Weights of a small transformer language model: MLP 448 SwiGLU, a variant of Muon for these matrices.
Each number is 128 + 24 x the weight over its row's rms, rounded and kept within 0 to 255. Layers, rows and columns count from 0. Numbers have three digits each. The size before them is the row's rms in percent of the matrix's.

# layer 5 attention value, 128x128, rms 0.195, rows 84-127, columns 64-95
093:143118137106118136148124123099101144132102121096153107161143191116113147144128148127141128154101
102:112167141147118157088115149140098121143142146120153132106130107142104091103077147188131141141121
093:137167138105130138131129133135116113094102168145159119129111143143116157163149110116168117127100
096:108112106124122172138078116121143114116127124143123146112159092134128160125119097164148150128095
091:135118149169111138071094152168130110147104097149116173126129183154121116107118167097173199134135
088:143105113091129126171064090092106135105149092112118171153156161141147162144149143103119155140140
097:096165161146126111114105122098113166104122121142115148120109129124100106119134132169128135181100
093:131116122152139151140141120099148137133190116146103116115104073174115109113104151127118161079111
101:173100171101127106155118171138167086131197135094148122102133154149123135132101124103118130139140
098:128157162156125135157128167132132140148116128158134142154123083135159111107138165157117084126140
098:116139116116129153111137146111082176121103131157125128121150137133088148182119134156104120137117
099:139097137181153135134109114105148112166119137170111144110133115122136160099121123148125117171126
104:111155121135112120145120104124135159110125127151118111093147113126124120099095124119175096139154
101:145137097139160141135170105138083091113132105141117134108162120099139125160167094134111152095122
102:145159129106136113093155145113149126103116137162161167121154072130122131081163107142116114131106
097:117127127140133098141150124166105141170137145111157144079119123096156120096146142148108149148087
102:147094080128122100137163160130147152109173113125161101122122173145137136119148126136085135123105
094:108141130076178154130108129116139144143056095138123117139155177098147131123120123132171128093135
108:144144174120107119162096135095108119124109109130134098124134147126114139122133135125145136090137
101:135121143135128117128137096161105153085138100169157127098120125115127118112157091134142173121151
099:097135110167192131105187155087106156115128120169106139095113122123111113185126115134118130108088
105:126108172143091112137104137140164102110156114133094159121134088139111144099091120104120098130166
093:097096113116113130124171089153114161119109153148099136118115148073136145146124088119146157143098
105:116162121112135118132089140175098119077139142109100152130149128077137145129095090109132104101155
102:095149104114091115119166135120159145128083147133093132116169121092128082109149110155089093107116
098:151105092118145147121113105094163115122142163119147176088168130127157142148134143160121205144137
095:114146160153087147119109120126109110124086093099128084130126100145149151096133117132093108119104
105:141146116163123122108126133111156117153144087160172145109119162125098125118127165147121162116136
094:138140127097115132183122110176132116109138157147103149123137115113099149178131122139121147146136
095:145114090109145129128112116062149112110145122119064113167103140137121146087165135093127116104133
101:114169179146131122150132147132109099130160136101159153118128110139153138150136146129124151164127
100:144130129118093115131120116119146118133151120137125102094140154114113146104130125099130110058091
101:125090115112130146098151121136109139121102121108146129083120123106105119140122097149138075130147
098:188159103114119090125118133079106171118118111132140148138149145125110124120116120122124140122137
104:168128152126192149157114121092108128150165114129170128121134142097132144133185140138097149148132
103:128162114077123101120183141093149135094160111136130118146139116103141168121105131107164137107174
097:168120149179107097088124123175118120132123133105109162141115086154157144147084126112142085132077
092:141106172109136143142111094155153150100128109135130166144139134105084094155121163114133089145074
106:158142156109098141160097168160118118144122122107158112162111105126115098092186119119115127121105
098:118098145143112106128096133101125097122149137129150142103142128110109131129118110099132138121116
109:141113169129163088127095128141142158102147142114121111176124146137104137159113133127136142153141
102:132140128132110126129127102144144135112088145159133158137135109160172126113158159111133156132103
095:136128094126144141125129077119102158137150178110113170157136133161132129119149129162123097162109
093:134087167136149154120160101126132095111107087133101104127126136163161142160169088141163154134110
# layer 5 attention output (transposed), 128x128, rms 0.652, rows 84-127, columns 64-95
101:108120107134106153107141114102085153108100178120072092170143110087092137124081146139113117178125
120:140093132173153063096122108122171092166100133149105127108145131127116130098093128101122151131112
106:135130100131148166142136110118114111093129124167160126126101155096102128088090123082150105138129
106:094119129094127158145095094087130128111120107156077083112117089124139149122117088070146114103095
099:148142082093129210108085095151155120118142097137123150121112117133148174125112121106077158146117
098:120127119142071157136111057106119129113101179114097154131129090164119112100164161115173135154143
112:142133100157175104158137137122129134135116144126105097151078160113095151133102132147117123132109
109:143119132117135081117101121142170148107161101085153146118130130120142092123157108148148100114153
115:171152132131150137146124119092125074181118107124126124124174159131162138096122106137117123134138
108:141088061125106168164138153150107165154126141144166146092157118123101105145152113096089120087160
110:138124111141076117135136109129089132101146144174125076105176153132127120121115143129139155091122
115:164143133090176162132134144101107157109130097115087090107128091121125144120121124127105136156138
099:129121096120131149114115142144129137124091125082116132137088129114119138107171118171106136099146
097:102140162112097151102132108128158099155153119076137128092126166160094111109119131112116124144150
095:116111129129111149152099109152131092149170112151112123099120156114129133091122128143087109131136
085:144115146112126134131159125115123137112156111179125149119138150134126105165145116118151133104116
100:083116121112159140130131099088132109147085157123095127152147080128052119112114126148162124097086
083:163119102152175138191101103148151153118123145142146151121172132146136147120125125132102111123105
106:162122126136147131131152103100145154114146137177131109146162151133125156152197181125176130163142
091:099108125141124153097141094137115150102124068129125126179137113150129157149131207141104104145083
096:122123108082089158137114144174115152119158113100139103116139142118126129089118103105157128135140
092:147139102128147122149144142150093124173113147160163082158104178125156118145104156171109153139116
094:149167140143093127137139132135150137154122116131128147177146068155154089071168156135131107109113
100:130134144157115131081116116125133117175085121129141106140164131145102129150135123092129102178163
089:155123153151120176145094139136132122114141119132126156122094151149104084109080114115118127166171
088:145095126128148115172106134133124131129166121123182137140152140155087112146119134135126135101144
097:151156166126153089126122146086143148117139139128081138116137160122142120152158093165181132091129
091:095094126109108129155135084148092124079098154146104128133091093167171104179121101132090163117111
085:158124128113113135151148145065104089109178135144173127153165144156140119097158158153136115180119
091:096145147131106135149132105144102119139139116097135141065135100166067099129112187128111148107116
088:166176122135131137125126087144135158098114126150125084114147152123174130100118130157111116089117
094:093144126123097119154113118108084168167137118131129142124135093145142109151130155108152095163093
094:162149154138134115143118149139112139108127103126136161094129106139136123101109153142177110166135
097:117090107129129140128119134087135146130158115143171136126086103133164117087119096144099136110140
097:131113081113154105137142115151145112116100141120141162076169158170137110168153130102135151158128
095:155144157150113127111122114149133172169132132091131110148114138157122112134166117127120135110112
082:125163123127082123118140129103093115152141137134110119093137146161142091132096138131118118145127
084:163105123108094170139098130079073158174104127124145112116116113093157153120133163069128096136149
098:133160128164095110099100147093126078116153112129089125110131128132131126173125141130109198121121
091:105170125080148141126121136120085144136113101146153124114092126130188120126103152171163122165170
099:128139153141096114129126086128145116131136097104088132124152100100145134126105134083148158108129
092:134116099145100152151102129130109188143146155093114112106111147135115065133127092143106127104131
084:133126141127096108123107136142118130116166102116099117110092152132135118086086115153127113126107
089:099132097124117123141126104128078166149137128121161116102147133110101131119145163109134137148140
# layer 5 attention query, 128x128, rms 0.187, rows 96-127, columns 64-95
083:161128166116151115087083132170128102148103104140149127082133147113107088141114123134149177106126
073:130124164170112093178166147109126170091142165098129132190122117109149150158153159126109121131111
082:131116112147114129150178166127101145098124132111151122142139129124122118168154154170105109155141
084:106140128107100172143151105132108179136122166124163147143168091130120139142122154118106074156146
102:149133119133097125133143130141150114129104120138102138117147138152125154101116131121113115095086
093:155133149114070130119105135114114104146174151103124095140153125083095134118127150111157095158126
122:106118132136066098146161110140092120082112111133172150105142115136146099152123149149137123156137
115:097162071113225140140148136122130153123120131137170102120101132114112079126113088134148124119131
123:117134144169164111132125115109138137126160145097164125135129142099083069128097103096145144146125
110:080181144094092122146153111114138172114169160117111134138159137128156112152103144138118166152110
104:129135150185135182088119146126119137129101117116124115168157106136104114096153160125120151122143
101:140113096104136108181162110106101160118109077180123121086102135105161138168108127141125111093113
120:118117128163171102108150113146107111129142169131129143123137149143111115123126166143167185158104
110:108139144116160132142127136130113104118148092108174122155088119112122125130134159134102137138181
113:097106127155172120134157135113113135139139135143072103170174104127106149140139136115152125132153
111:121114117108154133131119114155139113062118085150141117102135118163117138129122117145179128134114
073:154124132162100181143166097147067140118121123058119156129130103170158121146119145111120132153119
081:123140115124163117169092126131142144173133156138126137104112173129139117132133109133115071136134
074:120153147131173136126129095105112126149138137157134129109116149140122146172122121163108150151094
092:102134111114170130126080138140140173173120132132120115120122116139106133152120121116130116117115
090:152119126144070120153135093103143132108144160154123143168139120157138118100123127107143148121115
089:077152154125081147134146096163150195145106161138123101118178147131109112152133142143133109154153
105:127145133106123146153118095102092087135159156096141161169130159125113161141121123108130139135095
099:146101085174181073114144132168115123084118084122133100163103123078149147134142144107068154122139
106:089102114102142088149186137150079130106161097138129145152122122143122103172156159129101149161160
111:083108132137101118156126125120112173168104111129094118109131136140126135141166148136098160147156
116:099115129127097071087149138141130134124076151104136095140110101115153144138139134131130153103108
106:135085106112168117152117127167115139081105134124134120135126082153127122084131110133114067124100
120:123120151121131092131114164110158142166156072106102140122128138166110116073122135149123135073109
117:122140155094135144122136110099140143101147093106072150091115144098136112143117174127119147137115
114:135124167144093140123159110166110126105113140137106088141120121116127143158140176109129098132117
117:132103126132085111139147133116154131115151128107083128136159174122170079112155083118122167105167
# layer 5 attention key, 128x128, rms 0.197, rows 96-127, columns 64-95
073:075111121108161095112167118107157119124165133094107136140119126137177136131124132137098139135124
082:108166126147117116148152160182122082126112106116118107110090102098137134175139144140169146108096
077:113106143058096151152111129147136093128126105140089121129085112134136103104153126126160099118148
095:142123136151148110110128124135144120106126147091103114167124126129146135110147124122144133135129
096:155117138104141139143144109083088111108130083165181135136113109097102155119138167134162130114116
110:137129120094203060127142142127141147119108120142121137140134113155103116136154147139138113123133
105:131170101145156148153119137137126147163121132147137120143077149162156145148121138120157144165142
111:123132107134137149134103096136132140146115181062156109116100135135123161123106141110155131165113
112:151175125128159090160097106110131129078179160103136168158154137166141116118111133122135141103151
118:103129099126113136135110108092141144139058110155142115106141102129114116108140124105108103124130
109:133079157179160093105116168129079119123158117108105152130118098117090151114126125128096146089088
111:089179139130149156185157128125155090151136075118144089105162127127145120125130126137114099105122
106:116129088095114133100178092117150155140167142113136127142127159149149119114140116149188146157113
111:141141129095149105155171160095138090146142125080139126130129106163120140092131134132135143079158
113:162144150180175122114124120120103140168135122106135155124149118100134160115139125096176085124145
114:128100109147103119111102099146077113143100152115126165109112108117139195140095125125138122128174
073:148128141146122104142131109077122131116138118129148108145126180126114166141140096147101132131114
084:104152121109153089141129123150164106144152155127083110143145145150131154161115115123116197133090
089:147121070156150088125106162139159149090136152124138128143134144154156119147124145101120123166127
095:168162105115153111086095132167132193070132159146149158141141142158153141106136138109147136161161
105:114122114197116102113136151155125105140110099129136164138124102141155145099131181148139098103108
112:142098134180106083074137128122096145120098160135118155143122110098153095143137172109129115159121
130:132156167130117159110174130149118159150128123083137141153157139170130125129107112125135095109123
114:109136107138135123146156120125114145116117108099141155174085126134156133100132107127115093124108
118:137129109111089155127177126139145154118134157137139125125095155123160159111136145116158144113152
110:145136098104150099119143145165149116094129104139107139148150080138136116155116133143112114141145
124:108103139120143145122117102148115094141115155125128124109143092101149143157111139131122144159096
110:085139104123139138153075092129157122131116107099172163157093131096121141118149118104158176153125
116:139151119128127154121096114091063137137163109136118102125137161096103097136117131144101103113100
115:133119132092111150122108133129117136143139147125087145097145191129143088129108107112154080119148
116:145144122103110134112124076100131103138152146111099147148121121131152134136128133097092136135161
110:111116090173068135107104137124148097142160115130147117101127139128108133096142175135135162107098
# layer 5 MLP gate, 448x128, rms 0.265, rows 0-86, columns 64-95
096:152133133165158101104134103118132155159111149157156102116130138091116161126108107131117130106117
086:180137169143141167113076155109124118155101114140139134133139111169143133096114083089110138128172
100:125107117160125100085127120145114084115131143150165111104107134151183135122158115116165138105122
105:165131134132137093143079123145126138104143101134133140142120055140124154127145117137126164052148
104:145133113117095126134130124154166136140107075171136139120168091107150165129152159151124111151127
108:105158137159072148138131129149121141157102122140109155095135140108176117144162100083125124125154
097:113124102144105105095159101155117132114129142108103159129095118178123147136123183132130126150133
103:100100093134098108143123153088156118062170093144111123100125115162092137114152129128137122164128
104:123114119126128161103128110104148091150107125183129102155150095136130119138095135165124146092105
097:127142128156115137159145118118139160163134132164143085139135108117147086127133157145127157136085
096:133155103135077153144102134107119115095126092126170151131104124116135149116126157136104097173137
114:109111120094134135103090131135086148112121124110065117081106091155111091098125131144143114134106
115:103123140102120140154126171086145130145099180136164144117098115150127144123100118122116080110151
104:127159123109105136121092121095122120136154090098116126104129115097142181137135107105108175150134
092:108145108111103127127129182117101126123195130108124113122125155116107105136129093097129150114159
104:158118115149113141101095169109133141162147102134133125140141154136110180101129124147201165128154
092:145116150106093164161135133127138114139156155137133148140125143108142123159123125164083148152153
101:146092149147109114141135113131168154136133167132118107132110112140134103096110078146165163145129
096:147134108154138138142106153133148117148126122109124139115113110088143180114061146111132113155116
098:133154100140140142134142104152141157141178104147078176111133139153111100132087167132079138164142
105:155117127103123093130108145109117121153104136111077119089125084126179129106132141091148084138083
108:159134156142123164150097141106108176138117108133113138130126171148149085123137116104134130080147
103:144135170100144146130140141153151084153159099128126128151126125119164072165154165128091138134126
100:127148087117093129125113125096112123187151142119112143075145105117168149089131147133125143129137
096:138133140108142139077096126103099079135056126136159151130174145163137133139140129177174122140127
097:156153128158153120097129124105117117137107108137143124110159099153115128182118103144137109091118
101:131103128129118123088108132152093156091105144081181128101134132103095161119151142174167090118130
110:166154170134131114160135104074173074112123117131142117159123143155131121122150112152117127084120
095:139164161141147112118106160097153109122141147113105105140133131147163133089138155140110161129120
100:144084117105119121151131119185124120151128089128123117091123088142111121081143131166148100133160
102:144121103090134136130140144142132138077181081119110153095129140154168148114161129110102105154103
100:167104068153092091109090149147131117182102077165144090138105113107114136139128135145146135086097
106:194082059112117146139113129159144161158131066116149143143129102099100127126089114072125126138154
102:159116089159110123141108153121122151125116148109158141129141124086159132102144071104125120105123
102:086126154130111130050099139144116150150178126135107102113110158135116124145067130128149134152136
093:135168097150104106133083125110119182111135149118129152177131097132139151114111157120145107128184
095:140135133131171136141112186105117110094170087185115130131107122097119112092100099134148123151131
088:094141125086137138097127149144106119122098099098145094161134114181133130133105105178141123162126
112:088058141113176121146118130153130096118121120112155133120160140130134079143151141150125113122099
086:077126128113102147105141090141122145125125120102134168142139086112125085116162123080148145113114
092:082107119136161113121132118117106086077121143090115143142152104091115148092126128136161126172140
100:142119117133068093147144169130114137123130132088139169105088148127138108136123096170111072119121
108:154143154153157136073146116138149153108109134127101147110136151100109119156130148135138141094121
087:149125149104111162113105112122145107143155106122161083100110130124170105129140116154134144111153
092:122071140170115148123123126119183131125083117134131135136124075132093113105120125093198169142125
076:167171125119115141136109117097126134115146106137156101179149105117143132125085097110131119142157
095:124125162123141062109130120123173106158114136142140133135126112129142159135129156137132073123151
101:127127098168138169136107152170088124103118090135133177126147083126166117159134201163113107135157
108:123130156117152106090102105138171143120136102115114100087196119133130155123122140141134108137097
093:149148084152177112125168122151101102140134108160161103153133135148115125148147106144103169116140
095:076148118103121130140125132112100107138085073146164143139134114118087092123093138100117140102159
095:109104139141105130145142150079115114088113116112100119147097135140151132148146150076120144118103
108:111125116140116161106116107133123110135111152148159127155079120147150156154146148158106109156110
092:134117103141077128123089112132141133124123125119138127130118099139106144134136133124117117158143
100:107162119128097100133126084131120117171132148120152134150152137145192100096133139121153086184159
106:174112120111130129115110121118140127132109102147104075164155132099109146107129156106114107107135
090:082068089141111116107124148127095147145152134120141153140098168070129122132164152115124109100151
093:151139118124131141145152161144066163138146131142202123115123107127175115107109114122128134146144
100:146105159126133113136116137088082098141143117188175134145158114168155133146111164126116124114140
107:121086127100148129061134101156170144143129103141139113172155134102125158097130134104136093153110
091:140107127096184117119110128157184119177151135116149134093131131185101161145119163136147150137137
107:144120112132138112161175125120089106122114157121102109145115191105079121157140153150140119089141
104:111125122125137151122095147156123132112134102094159176149157090112156116129181148147105124115089
079:075123147139145096150161104147155126072114102116164109138111096159139100112131150126149151115103
094:121078140088178096097114139115107098116153105097138141168133156139108140130140141184132113143090
108:137118113112109105125093149108108112146153141081095136150148119100147105085109090140164134139099
111:104136147155098095125119113150162125127140130064120146130080157116102149144162128126138152133139
088:137132140150087086149162109119151139167183103162136149128165136114126118136147127121155103087140
109:098116158152111085118159120115126165127152125135117116113131097088124154111168114098135127118167
087:106070113122115133147106140145072124141146123147108105110138176144122116168132113098125148112157
089:089107106087080117151080111119140135135116108123166131127134134110138156126083149128121092154111
105:077139139162166102120112124155121083149101180092099147092111140157121122074147147144118121131145
082:102118108095115104117149141137146148151085150101145167110052139115142139113098194186140118152102
108:130106105115107116139149115140159118164162138183107109106098087156143128119109105127108149154113
095:112133095144137113146098121186102172102141087137150120118068160152151135112149129124104169159142
107:149127127124132150168106137144116129143084149114141138106120124109100107116066115156096087107145
126:118139127093105152114134147134139112158098092141095133113145129126197096119151109133143117149110
105:127146131127109149139065165111090115128179120133158110137113091136099124121090072126143156144146
105:148100143116109159154188129130108167139147121134145120131117158107092189153135147147115130104086
095:146107102115124117169145117117122143160112134116129124160147110126125113157139089140129111159147
112:141130097138127130113104164137133097137147166114141095150098105107121145120093112149188129105104
098:174137143137140128107158143103157094108105149106133127160124178131109153114085140150149144165119
116:160114138135143130105131106139137109151105158156137133143128155162116112135114137092136095112159
100:121123126115129150160143126060113137099106140149060112120156097130143092139079148121150133133134
102:120128136111108090103138143125139130141178122122125145143171089134126112116107095140095153142162
102:115135092136098161108139145124134105155113146187141103135168140153136099118099128148156165122107
102:179114108153138150152152137127128155107139100176113088153114102132161164142152103148099123151130
# layer 5 MLP up, 448x128, rms 0.279, rows 0-85, columns 64-95
093:148128134166105103135084168151171098115167108158141122102130176110162094120145111116143089134093
088:107099165107113153133128116133103108132154086130125119134131100183110129116151130126083145070150
110:114123179121136164141139105163175150143137096122108146150135136084098122152142099121090104148089
113:144127087106127130117164141120125162154155108110116123121087080098167137163132124119058131120123
107:133125084103103151123149178098146156120135152067136120095125109146131123110111113124155144122169
102:116119119135097110119115083140086119162162132114117113116124061137131102118082133162147115144076
093:102123078134084115136099158146166134112072138103126178114142161127136136134128156089132112119134
106:165158159154134163093162103061145097093134114137169152090136087161126152108148152152152129139068
099:149111087107097092138156154086090146144098144130125090144148116140099120097093171067083121155103
093:101127110093155122139124138130111131156149140092108115178145125109108114151149147105059115178128
106:148129131101088124119132157126088145122119126107178162124118079098132152105160157087132172129113
106:127092115163139125100095123175132166112134107116116118113131073131099094105118132171141127153135
103:083112147106123138130148155145098169107122115149126132136086145105119100112136106149128168120133
101:175122132137097126127170117134158157117111129099122119128139136106131175138127089138153143113158
092:113168108112157122153151102127125119157109158173149138122213100138134147148121117132108128070133
102:127106109102102068104111082108128120127130149152154142130111156108126129141136129132126150125170
104:178123114103128158136137148125151090154101133141126101117135137074147133168125157152088120147125
097:100100132088069129111126126142127138131139080085129128106125107107137131097130141133093114129153
101:104143147144077148147123137144168100150129150097150139164089112067121114106114119115170121174139
097:143182153124131152135086092156075140123105137155149133129135153131158128095134137153142113160143
102:148143150118147094133093140114101144130093126131125162112098164130152101109104137140140118147105
105:107112149137111123116099115105127169139087200094101107100136151126118152094140136136134152121119
099:148152143182162142091106098123109083128123111107144090116134111138125091097120127115155097125125
102:135138140116148167127137123149097074156100125136144123092139141134128127132152111148122123162075
102:112111106126168168153108067156103144106092136122146172165141154121131113140145143154123103084137
090:111119111143145155089109131110111120175096155107166110139132108147145181157157153139150136092137
095:148120136134137171163160143111087124092165179098131093124124090152129103104077126140135141124141
106:136126122121122158127126143139126110137145102134114131103121121116125143122108094152100107119152
098:120126124129158142189154067160136123114116089102147123141105084132134138109119136099071064146102
092:140143147123149083124153133113099099120110090162147120131156155129179107144114142158155107108116
102:092124152164155094129117111132126161125150117136130130105117106161118111143131119128108117090127
098:129132121122111118157117077154130103116150150156094093159149106116102121150115146153131119116151
102:126156131158109107102148107127110108092108102085063105081105142172133119120153128126102141166148
102:122134111164135129130125145105136134113147153124108109136168103082111150161159119147114094134108
093:115168133085140166093138148128088098123130103112149110082126115103131105126146131117103103146156
091:099134123117146127139173142090105149161129113157101117081092135121126086160108108114101129131096
096:121153151110120117142141118104121133113151160150100109124110125091144090138123144105137118168149
096:129140099152086111144088143192118132171194112155148116136096119124121089129130155116154168105141
102:145128177145120100135144151151116172157129122118149123152116136133136125074127166141113154134110
088:119147142118118117131111194153098171155228112186123162119122130095141151125153135140140146110138
086:090135133117180121132111121084116106139094132155121095093161129106113212147150146098136142118115
100:124074126062098176132125141120123152146111141101083132115118125097132130163125171154154142117131
103:142172111173123155173103090178139113104120118157128139133081171150171169124119099145101149105174
104:142125113110124087108144153135134127088123165138102145158144158112113133206114144098152108138105
086:172117140142143139124100080109120103108155159163131066125173127148132114111149108119123154140131
093:132134110114130121109122136143155140107115119107139111123102136094138127136183151137139110133131
090:145136115152137162134141106126110188099087128150108122115120145133144146089122149123126120147117
102:135117145132121126113193118095131106152154105116092143105117162101088128116105101129097124127127
105:130159120148125152105103138074109138141129095132151132125136120202144170143144140093107081138158
078:089131163110126152146145108164105100151107192155173097135102143130108142151084127145100151125127
097:123133122089103131104121115184134156173157172146146138127118137172193090120131128146082123138116
097:143114130105122175162159164125159123098101164150162077152115143073104132107144124098103128115145
102:107103101071135137153095126117131098163137132126161118166170157153135115137143121141096146129152
092:099149114149153113136154119147082143127167137143137090127112149141145092100146106161106139131092
099:157084108081134147108107129111166125111112095133145119149125127135111144153109094137118116108107
099:124144166080138104141119123137138121123135163100164145082139096090102122167128127124127107116126
091:127173127094135134131137113120156121133091138143158117108166108131107114125152123147174138110131
093:118123122103118170160096150097132142119114159131141157154177135144109136106087174136125127136118
117:195116120129147164150163182094122101137145091107146138135142113125124138149130180130131112138190
098:145106116159148107119116122124176117074149131117097163132175100125125125115101176147144122142140
108:142098161101128141097128136119141091150116170116158119130144100104138138120167126113105080121171
101:158125117145126123142076089093127151125130114111086132126135115106144146159108155077129125129152
106:102097165124094106094154100105110112130100122156106122126123124095108133138142151082158120124176
082:111130120104100100114161121118122138116101124116107070143125108144139118115182160112137146155116
109:123144132150137119105157097121165172140102111151113113098161121139121083133156138148120176118156
108:133130112105136132110092118141133093177137103125172153132105104137154134122105135104144156138125
109:141162084150155153159098133126122131108148109152091179124098136122151123114145145108125151130147
091:139098147104150131137164168133113162110146107122122153122094122099125107110089079142121070092132
104:135141134125151125150099119123141108135139119155177110128130141142144129114097126141165115058133
083:133151100125120077116127113127109113112111098123148140142122105102098137096154147188115115125095
097:077128117157137146134124120124145083081132172116145127105136136114151071090169134136121095118108
101:128136164146118149151127152117111130129104125092104123156139121148147115148155108141146121112109
089:100135095108114113092164136135154105121116148137141114152105142133135155109105151160156101109117
099:116107106122142109127119118142126133143136087154135123119149099122115137150120139118105139158129
087:153156184100160119127094124118168080108163103125133105122147097100125118142137095122184138138132
104:133165165118140144109102133091122138157138122143130111136148156172118107135155158106137128119127
109:093101104043150148137125127111131149094158159160130119089134141150145115138184115145137157174096
104:114131157097123138140099084125105140101090111113138144121081096175110072152119130153130096137118
098:130127108122115148172119138098145092124128109103098148111133183103149136158104129113158093105141
091:094130100115099150123125121153154156144145164146098088143154139106115125154141121112082150162138
101:122081154140132120105146108139143151122114109106078167123150105123144114128124144090129066112157
097:131116116144147131102147107110092144132094121102118142111153165102114151172155150130177157130124
108:127121104128139147069135085088152126095089100108091162126142141112116156145131153100141105125150
099:116120115137113124140126145137105110178116094127111146128114119184132079159136090113171147113124
108:130112104137139143154121112140104059133173150139139113095160113137153087149113167133104116151103
094:148123130129108125124136120208146134151158121135127077125105107152155123115124112120158155135133
# layer 5 MLP down (transposed), 448x128, rms 0.137, rows 0-85, columns 64-95
098:111128147112124085119084147172089129109129129150135103114150110101187121101105107130133157112133
088:149111115139096117100152126114102157096149127127168143121094163112118135126118118142133127184136
106:130113100130092126169152115174153091092100134159143083103153143131184113108185139114088157134100
111:112116060118148169148132120131112123176141114101094095141145131085091115140124126095141123152122
109:150105153134127144133138124130132150130101140130112128158146151092144144145144134097109119125176
103:129079165082124111136177114118109100148124122117135099143103142130107116118111143139121120129142
100:109140130134150149094120094109110115098147129134125125124110161168144119144108110145150121148099
111:119125101112137068083131114116142178132096105130148143113118105143161144181151127150166099131131
104:115111148105105100128144141183138147096142136112126134113115190109135131148150122102067120149104
096:103106132101126106133099129163126161135157113112071145160108115089201147114110149135079145119144
100:155144150153125117165148124131139110183125117172108127162126150131133146115123153147179115096143
099:123122140137170083109117167139115096185067089116153109105119094103117106141096131110106130132141
114:105179162160124122161133131138099131113136154108120120078144127138144166160068103136107118101139
106:119149137121116111101117115123115101152140129160141126128128084106153150167148107147134141121144
094:146141097137127136125142146159079123124145112123146124109077128149131163114138119123118153132161
102:124112136135114120100101109082099130119109118111144115142162118128104121119113099139142120145125
101:105142134099096105099169076159140104147151147121101139120062170118117128151177134130130111112141
099:141135152140145166112134143102051161109113146147134128138139120095161161102111095148091123123139
103:105125101155149145166137086113138123141136157097135072108115137138136107113156113132134159116118
097:154125144113128084147142090120136077138131138116135109134121162138107136171137111140126125124157
101:104143120124138156121167104113130111142124068106138096114143119127135139116122117114125158118157
103:125125120136147130116143151158121116062134115141145090137134127130133161123138108159155122130120
106:106119144142120101114136199120114095153129120093122090111116125112124118139127074162094157163134
103:095127125146175142133131143124133113123134120118116145104135151126112159139140113134101127131104
097:132104154099132158126134168139152092112145119141143102122167132155110099146076120128133135156132
094:174180110149127145127146122134119071129152120121121118120113107129115113119086129150106126131102
097:175144131104127098127103155091157114122150125132102119123123187096078144167108119126137124138161
109:116150134133138135129115102106122140120129112055120137102130119150134150103116139104093063142108
103:112105146153068094138099149119129095136101117154134081143154138129156126128102157128147114120122
093:120140139121105126107142115152087147118120130126133138111137120157121132082131138139164159125110
101:107112156118171114147148141166151105140138117117129126158128150140146125167142146100164146122156
100:139107146113164124114126126141147078130130121125136087117161116130155137179114113114126137128128
108:131125104156160117118162117124106124142154130135060107142174133111109142117111114103115122127149
100:162155095148115155182127146113066143067119115102167085134176170095115153112112086142159124141108
095:125145125129119089132126126146125085108131093108112117136127112139134139126116141138130106161117
097:147132085117109108132108102141127138108128147110149098142132137116092105166120153110125164151106
095:141109118110114104133149091133074173125120090100144124149116092147123183133130142108179119114100
098:111125150097119151117110111115096141083122139117155143176129091111148155105118120130161148134116
104:121136156097159177161138107104161146122126138126109118088128126161163126141127159120141109136117
088:168166087139129163132152074131139091113090138127153131100178126172100120127113107102100128106095
091:120137108142143134160159106157124161112162086106118144149116153114135097091174105098132142101098
098:146131134119147109114148102143179123122125124139095154116090119114123140167167120141115154146102
096:096132107143122143120122116091150115144057140113103118136169120136092111156134159112191089115084
099:112115162115055129136146155139167127132154113123130138114154163094184142169170106154136105138119
087:157143127158113113095110097136148114155093125091130143093095126068107157116113135158143117149152
087:104085124126141152131152145111106164113108121134074137124121135101131130159160089137123136143132
096:108129139139147092121147128120136085201164107131145159121145109119094096113079128104113118128120
098:165163145135103093099140107147121137086124150116093132099073147127121119139119081154094162162121
108:155164145159146116090154094111163111170126114129138137121099070134139115127164108107080110088142
095:102072162126103116102083164119145178126140121124101170092144099115132155104129142116136084149141
101:126150153125147147079117145116135148117139118133132125140143103148166103129111133126137128153135
099:131128102119157112161107118149154125119162131147137161112119116138068119175174123146138091156141
105:127160109143142121104112125091110122095134132125112129150131136122146095100095163126095163099132
094:146154111143122161147143132139157146157124148168108134125124092100086110114125171114127151118149
102:122129150105128101082152088137123123169125171142124119114079134124135140116113163141127103108117
095:108108166104107125157141108101140114133158123114145121202123098151140169153126088132134122119162
089:157100085108106129096102169151135107106114134138138119159114105135148158109147103166140157139103
092:172113117111173121158104139140159115139114158119136106104161143118128141157115140085140169114109
121:173081079149126116105092153103099169152128139119147148183108115142126125182115096128089083137108
097:159132128120164069130108125157153101113131133131117117088133110119151137099155122081158114104126
106:122172101115106097147142134101102141100143103118107119150110125186141143112111092148094143149116
099:079154147116097163136107153102125122163147114147135152110111104090113139132148108112108147108138
098:081100154118068140110144156142124137097115151135133150128116131154152128141130090088143124168107
081:117114107108089142152133085114145143131147151123146157109162158111121127143100129119084121067105
105:139116168099111089143148125151112070103133133099121167164121118113105170100122134107138108110113
104:128125139135126141127139140115142116103080161157128097117122108129118162165115106122129116110129
103:152088133146180075109156133110098100148096100121131085128146129113141165157119117133111077141097
087:137137110122153127102124087106108113129139115119141093120123123135153148136137135143147140092096
103:117151138125122132142150109097064125109106128125139090168116105127148125115144169136158154119136
081:116109132100106135084130196131094136111120150129094127135062143140173131084125112100139157123159
100:142123123110159120137118155098140154133113113115147131138159127144118159154112110103142120166131
105:168142155146100103106109133177123118118157132099120150122090140183127119081149085184153159109176
092:131144123171126130145120071108172117145085113103146115126201108147117131098128116101120104108135
104:125142161098113090139200119113147110147116098150087130154146116158140140116156139106085144095092
093:105161095160122101143152126122122118077129120072081140137100130127139079094163179140158125080141
104:125126111137098114133114105094143108123124130112176149103081150125118128116081102134134120120122
115:169157138133157122150111116132155086089127137115141122138132091127090138104065111118116068119120
102:130086158128106092152142124161139098116155120133129146096164162117132156103093119111122105100132
096:127156158127144155095128145120083107108126164151179128161153086137138101104121068099145148149160
087:173149121165157160168144070121112093152135154107118133168144110135124137135067118111127109142131
108:165152119124123114131183134098098117121113129112089139136104075105133098126103128093140117102107
097:182138138140117134158132143102143097129105146149106114140122114157100129112103131107162119143145
104:087129098121112137157126114142111100144150174106115104147145142133124082136162112097147156140115
102:123145129102096133140112161136188137138118100106115129114110114157108139135144126153163139161115
100:143121160139132077091146111122118122182118093139137129098099100118136135149134189129093145143118
099:104133139126171168141146168145175121140111133147114131158106169132133107129127139090139131125124